Weights of a small transformer language model: 3 heads of 32.
Each number is 128 + 32 x the weight over its row's rms, rounded and kept within 0 to 255. Layers, rows and columns count from 0. Numbers have three digits each. The size before them is the row's rms in percent of the matrix's.

# q: layer 7 attention query, 96x96, rms 0.155, rows 26-53, columns 0-47
# k: layer 7 attention key, 96x96, rms 0.161, rows 26-53, columns 0-47
# v: layer 7 attention value, 96x96, rms 0.121, rows 0-31, columns 0-47
# o: layer 7 attention output (transposed), 96x96, rms 0.106, rows 0-31, columns 0-47
q26 110:126123137115111118133143066104179147126107168110182186109182157125140128051130081133115115138111036127102153143118120132120137155052171161155164
k26 119:149163084100138154088114108058158129087122083107127146075207157049079139115119122150105172110131076124151129133085120190105163194128125192147157
q27 097:081083146077140098152157109109128136100118121098098102115128146152096115181147163148088090132139147126177123173159153179118148113206073155081118
k27 091:097097167155085157137109158159165121144082127146179059152173107142139133142144120104125134051182143129135170101130082107161131112231136097116107
q28 122:082146126149132167092092133137137169146081085185138105068152163144129109124130129117151121088143111131221134118108130153115134097167147159118124
k28 116:114155174153076115155087166135117116138113084201172127101150123157160108128119144110196152127134076095144146128134188135121115116147163120104147
q29 107:134159173094124159156153135125147134049122185157149133116136185142081158134144152088170188139138108136119140126135113161124096125147110092145126
k29 108:136153136147089105146176156103112186077107083127130100149078159159074188133187121107136092145131141105133131146070122168129137151192140080108120
q30 088:161161071180133122130161110181087101149147094165138128206121090154077155143056132120117131124184127100112115128155118151110146121137060050118124
k30 098:152104120150152146085175127148100131134103122127132161118115112168098119131128141196119136134124131140115136130131151115124127156190081147115128
q31 117:133138095131158143142106075128203060123163168174049155108114127096190126075093118147177118114168215136132173107127139146129155119135136143177036
k31 113:101126185144158143143131121129105109142122171141038176084146143146127097064114152133135134069147177119127154166180083103078080108154162134098092
v0 100:187158060175110152149085119104134147125106119092116168154085105134124112109141077134071116103111130102149184125052138165124142118152158117149085
o0 105:098065145155110099093138194148158077162147126119093090124148105102137107138128174133165108118180126172144101137153078120122076157158153132133073
v1 094:088136113137102142127111110147088193160090141092130195148122087126148170085122161166124069173109157160099111066093136144061108167102150118139057
o1 097:175139132123102109138125123127142094121111116149120153192188104083115105140150077096160156087153177158187112203128116080170153129117146180105130
v2 109:133132134073096095107174118151124101176135096084119137178140179145141160112120098114125098079118206136065090127119106126093111112135133151110148
o2 110:197122168151143131134114082129087168095191131171145152151140114159071076148151131112109139173134147142099151127105135145155124180080143091128108
v3 112:165060134144151123091144067127154194081124169142095153104183103159116161054132121066126178079143100153185126149132104110142112144154116120133128
o3 101:083145164185072107099165195104070075161087156068157110130155151119142118167135082143146142161075151095088117118137103111141165123139131111112153
v4 096:166133136130103141125104132043129124110132161091077088098163129099122125187108119090109162053081164174177108107144132192191159161113117167106123
o4 095:117117165184136145094154169124093155066118104132101099179072149187083117130169097137164141131157141120092121131198118154131082170194116087152169
v5 096:122102136076147156216114167131121152134162082101163146134147175142200109192142144110121104186168107104176141190131128123140141118120163101150123
o5 096:130161118116176101118148127117152107147176127157139123109090113089121089117133140101104173086229086092152138102129153166115156095119115154164104
v6 119:146139153163167103126110112119145124169113131107120131096124132132114101077151154140125172154069168109130200162107161066135215143132145096154121
o6 121:102145161144130148118107174112165058136121088172177120109145138158136114118101143104092141077136033093164032095118083145186142076152123124118103
v7 093:141109180161083144131120172144096096118098139191111134163200095141135125160134147156127122178136133104135087072184079162174162130104134103082095
o7 091:100176052167157136094127093094141212165159089062100121104083143112144140102124138125126119069138140148132163192072080147132118115128126110162159
v8 111:098174070088114136147135143124063166175097071126176086138095154110173137131177091150100156171093146099102101134147132120114132109174099156091122
o8 106:203129131109139073125122075150148120071205167132089098137154149102142118149077143078134081102096103179108105115126178161153115096116083098089111
v9 130:135146140117095113138161132183086169129133145078167110103092131089185158106128149139122172137064120173078109113171167150160118115100178122115180
o9 121:159107139111105125094101145069103093069091140157082168153154121180094149148117122097078135116125154114129106131133037122131133148170077183087080
v10 114:099149115127123100098072098134127151185123158147173163145081136178138113100155112115097100116148143155137152172057171088106117089143161136183165
o10 109:218084140148130132182145175096143123187159137130161128102209131141095134133129132097111120135205119128105062091106112138138106174095145170137113
v11 103:183152122080104084059108163096175080165080159125120144144151122091124100038151102139152147118127171179064136119124132101132060116151122113089181
o11 105:121114154200141150165083134136102176137143117135136148201124127209123156149204141079112109118126144172121138121093104145121105142101101188119149
v12 087:142135200095127124112122117118135128101148144165179152153128165085129106089174100106198119093106133125077202104115154125132107103130103118141118
o12 089:157190065180095138140076129098128097156074125160139085097135112123098164185117136141139132152170123134129066123058148153090109089090180171147150
v13 105:059196107170149136176128135096108136133079037127125163083160112113165142126113106171087137113080119132131127074074099105154158160153096103139171
o13 096:135165126122173173069086113143173137096129151119112107069082145155081134138161161136185164063122105096124075154081159165148085109110156105082113
v14 105:142195101044157203113137126076126107082163146112111098103125106071099071131144146156097163130110133167157122213069137163222180075160109133111111
o14 106:095156134175184146097116151156082159088108122084082053119080149164166148132101164109127092065145135150144131085209193111079096100136136108154115
v15 105:163091101154166175125115130125146133122152142200096176112113133090179188121138147178101148120145165133132166110079114145102153142110110144152087
o15 100:125106115119048085149136137170101166140097123085115096181116144137112077158140099123125099110126199165191103171166170127144116101200178142144123
v16 096:150120075132172141172146123140104192113154104186115153073095187163188068123136151131181128094134107127100115116150113126154125162109151114137120
o16 094:088141092074126103135139149138144084141122099072165069130095061086127119181137097185092137186124104117111129147100115094121122058125083098077125
v17 110:151209119144124152125110120088111158116127109164101145149119106108127134059130126134097186083126092125155142152171239128167129082160134134105059
o17 112:131140107133104117103118206164176135084093109137133049103181137172111106188099118097180135155115104190075116146084103133171134152118148174178154
v18 108:165184135135108143066141159127191135117139174109194116118095152125130107118142153176087192120163122140113201061132144141186190122170139172095085
o18 106:123097131158129116056111159088058094166106095123082075108141135185081160143115099097135129186153123182097081132123156101112132061124079148142097
v19 093:097102181172047134131151153148140097163142191106102144080112140185120084093123114119110075158098148093116073110095156145153187097102098135065119
o19 098:208204136163166071122090146144093177123118126183172177106086149174112155103119091079118145178119054132131145125107072102117135159135142127163107
v20 108:118135133083166141140166051147142104148111098147113165084131173067108123155108118128175032130113095168113124201113172091097132157151146108095165
o20 111:074170183121175135176145126087133149140156132112131143157103131183101091139194163091086182089179054101150129131105096106148100112147087177156188
v21 090:144084130165090169109113118108128205180126130145133100114117151163160128138125132209178154180133129064115073095153137168117100127200124145109116
o21 091:134121145141110068146139113162143153136076125138104119152134150159127165140120117090162120131124135173026130178083155083109176107061151145104214
v22 095:201173190107138153090099141112119114137124088157115101101085162079110210076070159209164091060101081102124116171125156123168116133123171187111138
o22 095:081093083090108084161079092175122103107089141118091036134122105164112055162133119144088147129108111142106111086176058078101110179132082113158158
v23 098:102155198167113169127112189078145120137146093137140115137171084096109144133141152133168130157109156192127092101082155105148120072109174119099165
o23 098:145103081124124135081127127170088126112058108128176168137125134147157130111139122118111110115153112134139095141101100122128148152096073111163135
v24 106:132117136081139167126115087138131158145131129183139172128090135147103080067172127205147133163123152094117134100101062122106108047121156073167122
o24 101:143120154142113035130167128179176098217154129064149113157195146150142108168104167098129065101110064150137102151116177101130126079062163132102115
v25 094:158130142125139114098138117133108158161086166107173138121155132126107144057092106166118104109118220102081126013151112166116150124145117154161092
o25 098:131100149149078066078166125094114085124158112116080126205126125102157112148131111139104107137109108131073086103057089123121151109100080095089106
v26 104:145142216130065140145129148132172148104121117164123143169103135101109056105137128125123141086135149115143134150133107095150129143137094142087119
o26 104:073128034120154139124119149126114156120163139119138107124146104136112160155215107081144123118144115143145101171127153159071165122155124176142167
v27 100:173160150100065094000133165041154084143141144113148106165115112139151110115112113133116121112138171140129115096097094130140146116112105136088090
o27 094:128115127186130141134044144144063168086130069133097117119148099102103108131153132100117128148133132174130095117162166144134156159136125113157117
v28 110:089157093134157078138151139096129119096145148044095120161093139107108102154156186104181122168126122128154083169150151090146119122115105050116091
o28 112:049194121072177103106134143062130116108114087158117103150155092134102100133101099102145113099126058104124129089139145134101094107093152103180122
v29 106:099107153156096107110147125133172148103099111116154148118133115071103196096155213130083173113127075167144084093132084176204151079118107100153189
o29 110:166167105131160152072132134132053088166161120118068110122131166212128103196069070128162145095111159143159126108086120098128143100133132102099108
v30 090:150114203139127140138117129108129150118104134101080186200101124122078102153087068132122158150138137179138113164155086114090159154171135127177170
o30 085:146072122153084122112135097093117132130129152196203087163124118119164095098141124105131128100107218079125115085100073136114136115083177122083077
v31 101:121151109048119109126108121097120141153150107146124166103070142137118124085114160152117137203154166111100143132082153163109180161184104105163124
o31 094:159120149146101161142149136114152103086124119116147124161126094164149100177124121086093120142185136155148080133121162111173141046100141162147105
q32 112:147158103134099142135133100168134161083139144080075184166189100039094127096169100133155108136097187130118140172142141067115115154131111135062096
k32 109:149132089147117163139129124151245173129141142065105167142164113097076097105111112097146113144129130169167154199091134084150075118133124110066041
q33 091:138156125189158092116095184142113149100172085121126083135115136129182108150124104090121139141145125118178085166132134096098118168092161186113116
k33 096:110132089156105117104141150174121112122140089111114101155093111056191136212157086116164146153136154106128116155193220143115106100123130174122095
q34 096:186102112148130128110124135118143114153164121134090124135148139090175099125124082174115133060137153150121120146006134159114130189135097104102131
k34 096:153092136101130076143091143088117139191133132094172156112151070127134100175097149129137109063137157119143112171147129188140126134109137124110129
q35 106:111141162119050134060137145131155085175099129119162141119100156098133103128130118171101155166139139168132133094132132079162107181127186085053163
k35 107:146172171139086122113149140084197113168044106136204121159115165115125161156105137144106144151170162124156098116138133121148104207095161128113215
q36 110:160128123096131140109143174098112129127093152205103079117194137127147078161105112124130121155113136086136162157122140073137161097058196148140132
k36 111:145099135119136149141141106136148144108070169070112092117175191150167115146108121128122116107106121163138147163101149099113157099053192122142106
q37 106:119137114173189176144110106093138095119142129110115146111059089130155142143120150115126158122152120132145135051183150132104129100038091096134133
k37 109:096121107180162098146117103133114103128171136108152142122094142122130154120156151124133172139130143106090178084170181108083140059093063096127118
q38 113:181167122157069109123101134079103158148082154107130141045131150159126119148107162135069151098171037108074148142102144133104116080103106124115161
k38 119:197198083156115123124152165121099093154081143122116138075099121126094132201170149159073151146160094080042140132111138091134159107112090123147139
q39 107:179123100128091080141092056117126115138140158147104164145115156170170164085151106122148153085144200052145083127173146116135155145072119151133054
k39 106:162117101126106117161091069126132135146138137149111194145129116151179087161148103180173127064104118110144170130099121084105154157080063161103109
q40 099:161128170142106114165153167108107103114123096108102111111079148093146133171088115125137112196105090089176172140146158123167093170171089126062157
k40 101:139084134160124158122116149114178108074077074115112102119090213097122122178152126106125107099165149111108151121085186189130106189150084128074140
q41 101:143097069168138051138143147151179072160107142122064129096126129103182124111128102145129165104111134124092104157166114120167174125109145101092115
k41 094:109095140155152093147119139137156082145114148124130137099124082119189156164095105128151137062111111127116163132094152073122145136113200114114128
q42 092:224122115103192151117103139116172210150110161136162146136091146126127107110140123117117124111109090089116108149136181105170111118103082066125131
k42 097:167084154052156179125137070092137181139098195119152125104091099143155069119179134167073122117113103089141073150170115096135150129131122085114122
q43 105:122144069154095180125109170117112133103097113158148060140113107142069171157097139126105089148154072158071071129104120086131162117147144072105116
k43 115:075143083102092159128114195138119120119119110191123136145144111125093164096128126152096123137117073148069120132108141067102117093151152082118132
q44 107:123159110106157115185143110107108129079136139119165131128143122144116214075155150139136134142163136166129165072134099151098101128052147106140119
k44 102:118111150128182153106134123084108154119177116116157120119149184142133160045155104099126094117158141144148141038133059126099116125121153135095153
q45 100:173123138135154156171082040157197132114149186100114135139129153082122110121156145075148131129093034104133180094127151129125109174173162134147102
k45 101:087094101125168109128074072141144121123105132111114138124144167031133192155126169086130097137105109095112144064090122181123122164137153151168120
q46 103:086162168124104138144127106109206105148128087112169107118151122124123097085146148111157113117130103145132159174095144135169111101179123131126176
k46 115:120150182150068080183092090107128139119105093139118114136146159132121154122187121157127105179112082167099164110145097094162155170126122122109177
q47 097:091131140131195085151151143121126114144207107159148125140173109094106168180128140176126120143192165144180111101194163136134120169137127120051085
k47 096:099139147165167080165150117136151146097145112137142100153149099117150164124118154159102139136179132126136105142192163115164126143153165132043119
q48 100:146149135117084142167148108144146118139070082189073177124081099126142147133140099111123156135083141150056136144117013136130164170095161135108153
k48 100:097117134093070127134144086144160089097072108168104155090084157125128103168114083101128155137113126124102159145080077108129150161149171151092099
q49 098:111146088125133084121156123059154104186146105117077082131070195145124088048069117104119138128139093094104190170129097129094195129154076107165097
k49 098:109124169143123080152139118075123075127155118118061101089136118119118118157082136158116164175164109107157124163095124192135100124111084196147083
q50 095:093121106188082090105145105168221118132126147117161143133135135114145128134137201116180115178121060090133102139153115147090159154187131163170176
k50 102:107136121127113122129162156156174147155096117101150139153139115026099116185083168166191073195099032103136130090157097092140146131184100156167169
q51 101:098096127120114198131051137097129131127141091119093027116139129167152082143107093110104112157175171161091110103151128120136132156127121109216105
k51 107:053094201153149144194073159168123118122174121145125049135100137141086159139164118136109104097130214167136108112168147111169134121153139128165136
q52 103:160082149076133081176130114114093100150156140164107160107100107130072145068127090156147065147157143196124145112151127137121128168179091110137129
k52 110:157086182141112102125142135077127089127158134163144116078079094123126162084153116140154052106174142151108182115086137126168126161179080084123105
q53 103:129103095113101106153145092095109115123171151100116103153124240173170169185094123067113135132090120124115124136065132153174087088114136124114142
k53 106:154121129157088117107141051101115089127147144111097113187145175167189141148132138138103134124072106081154159182071033142157135079152099126107155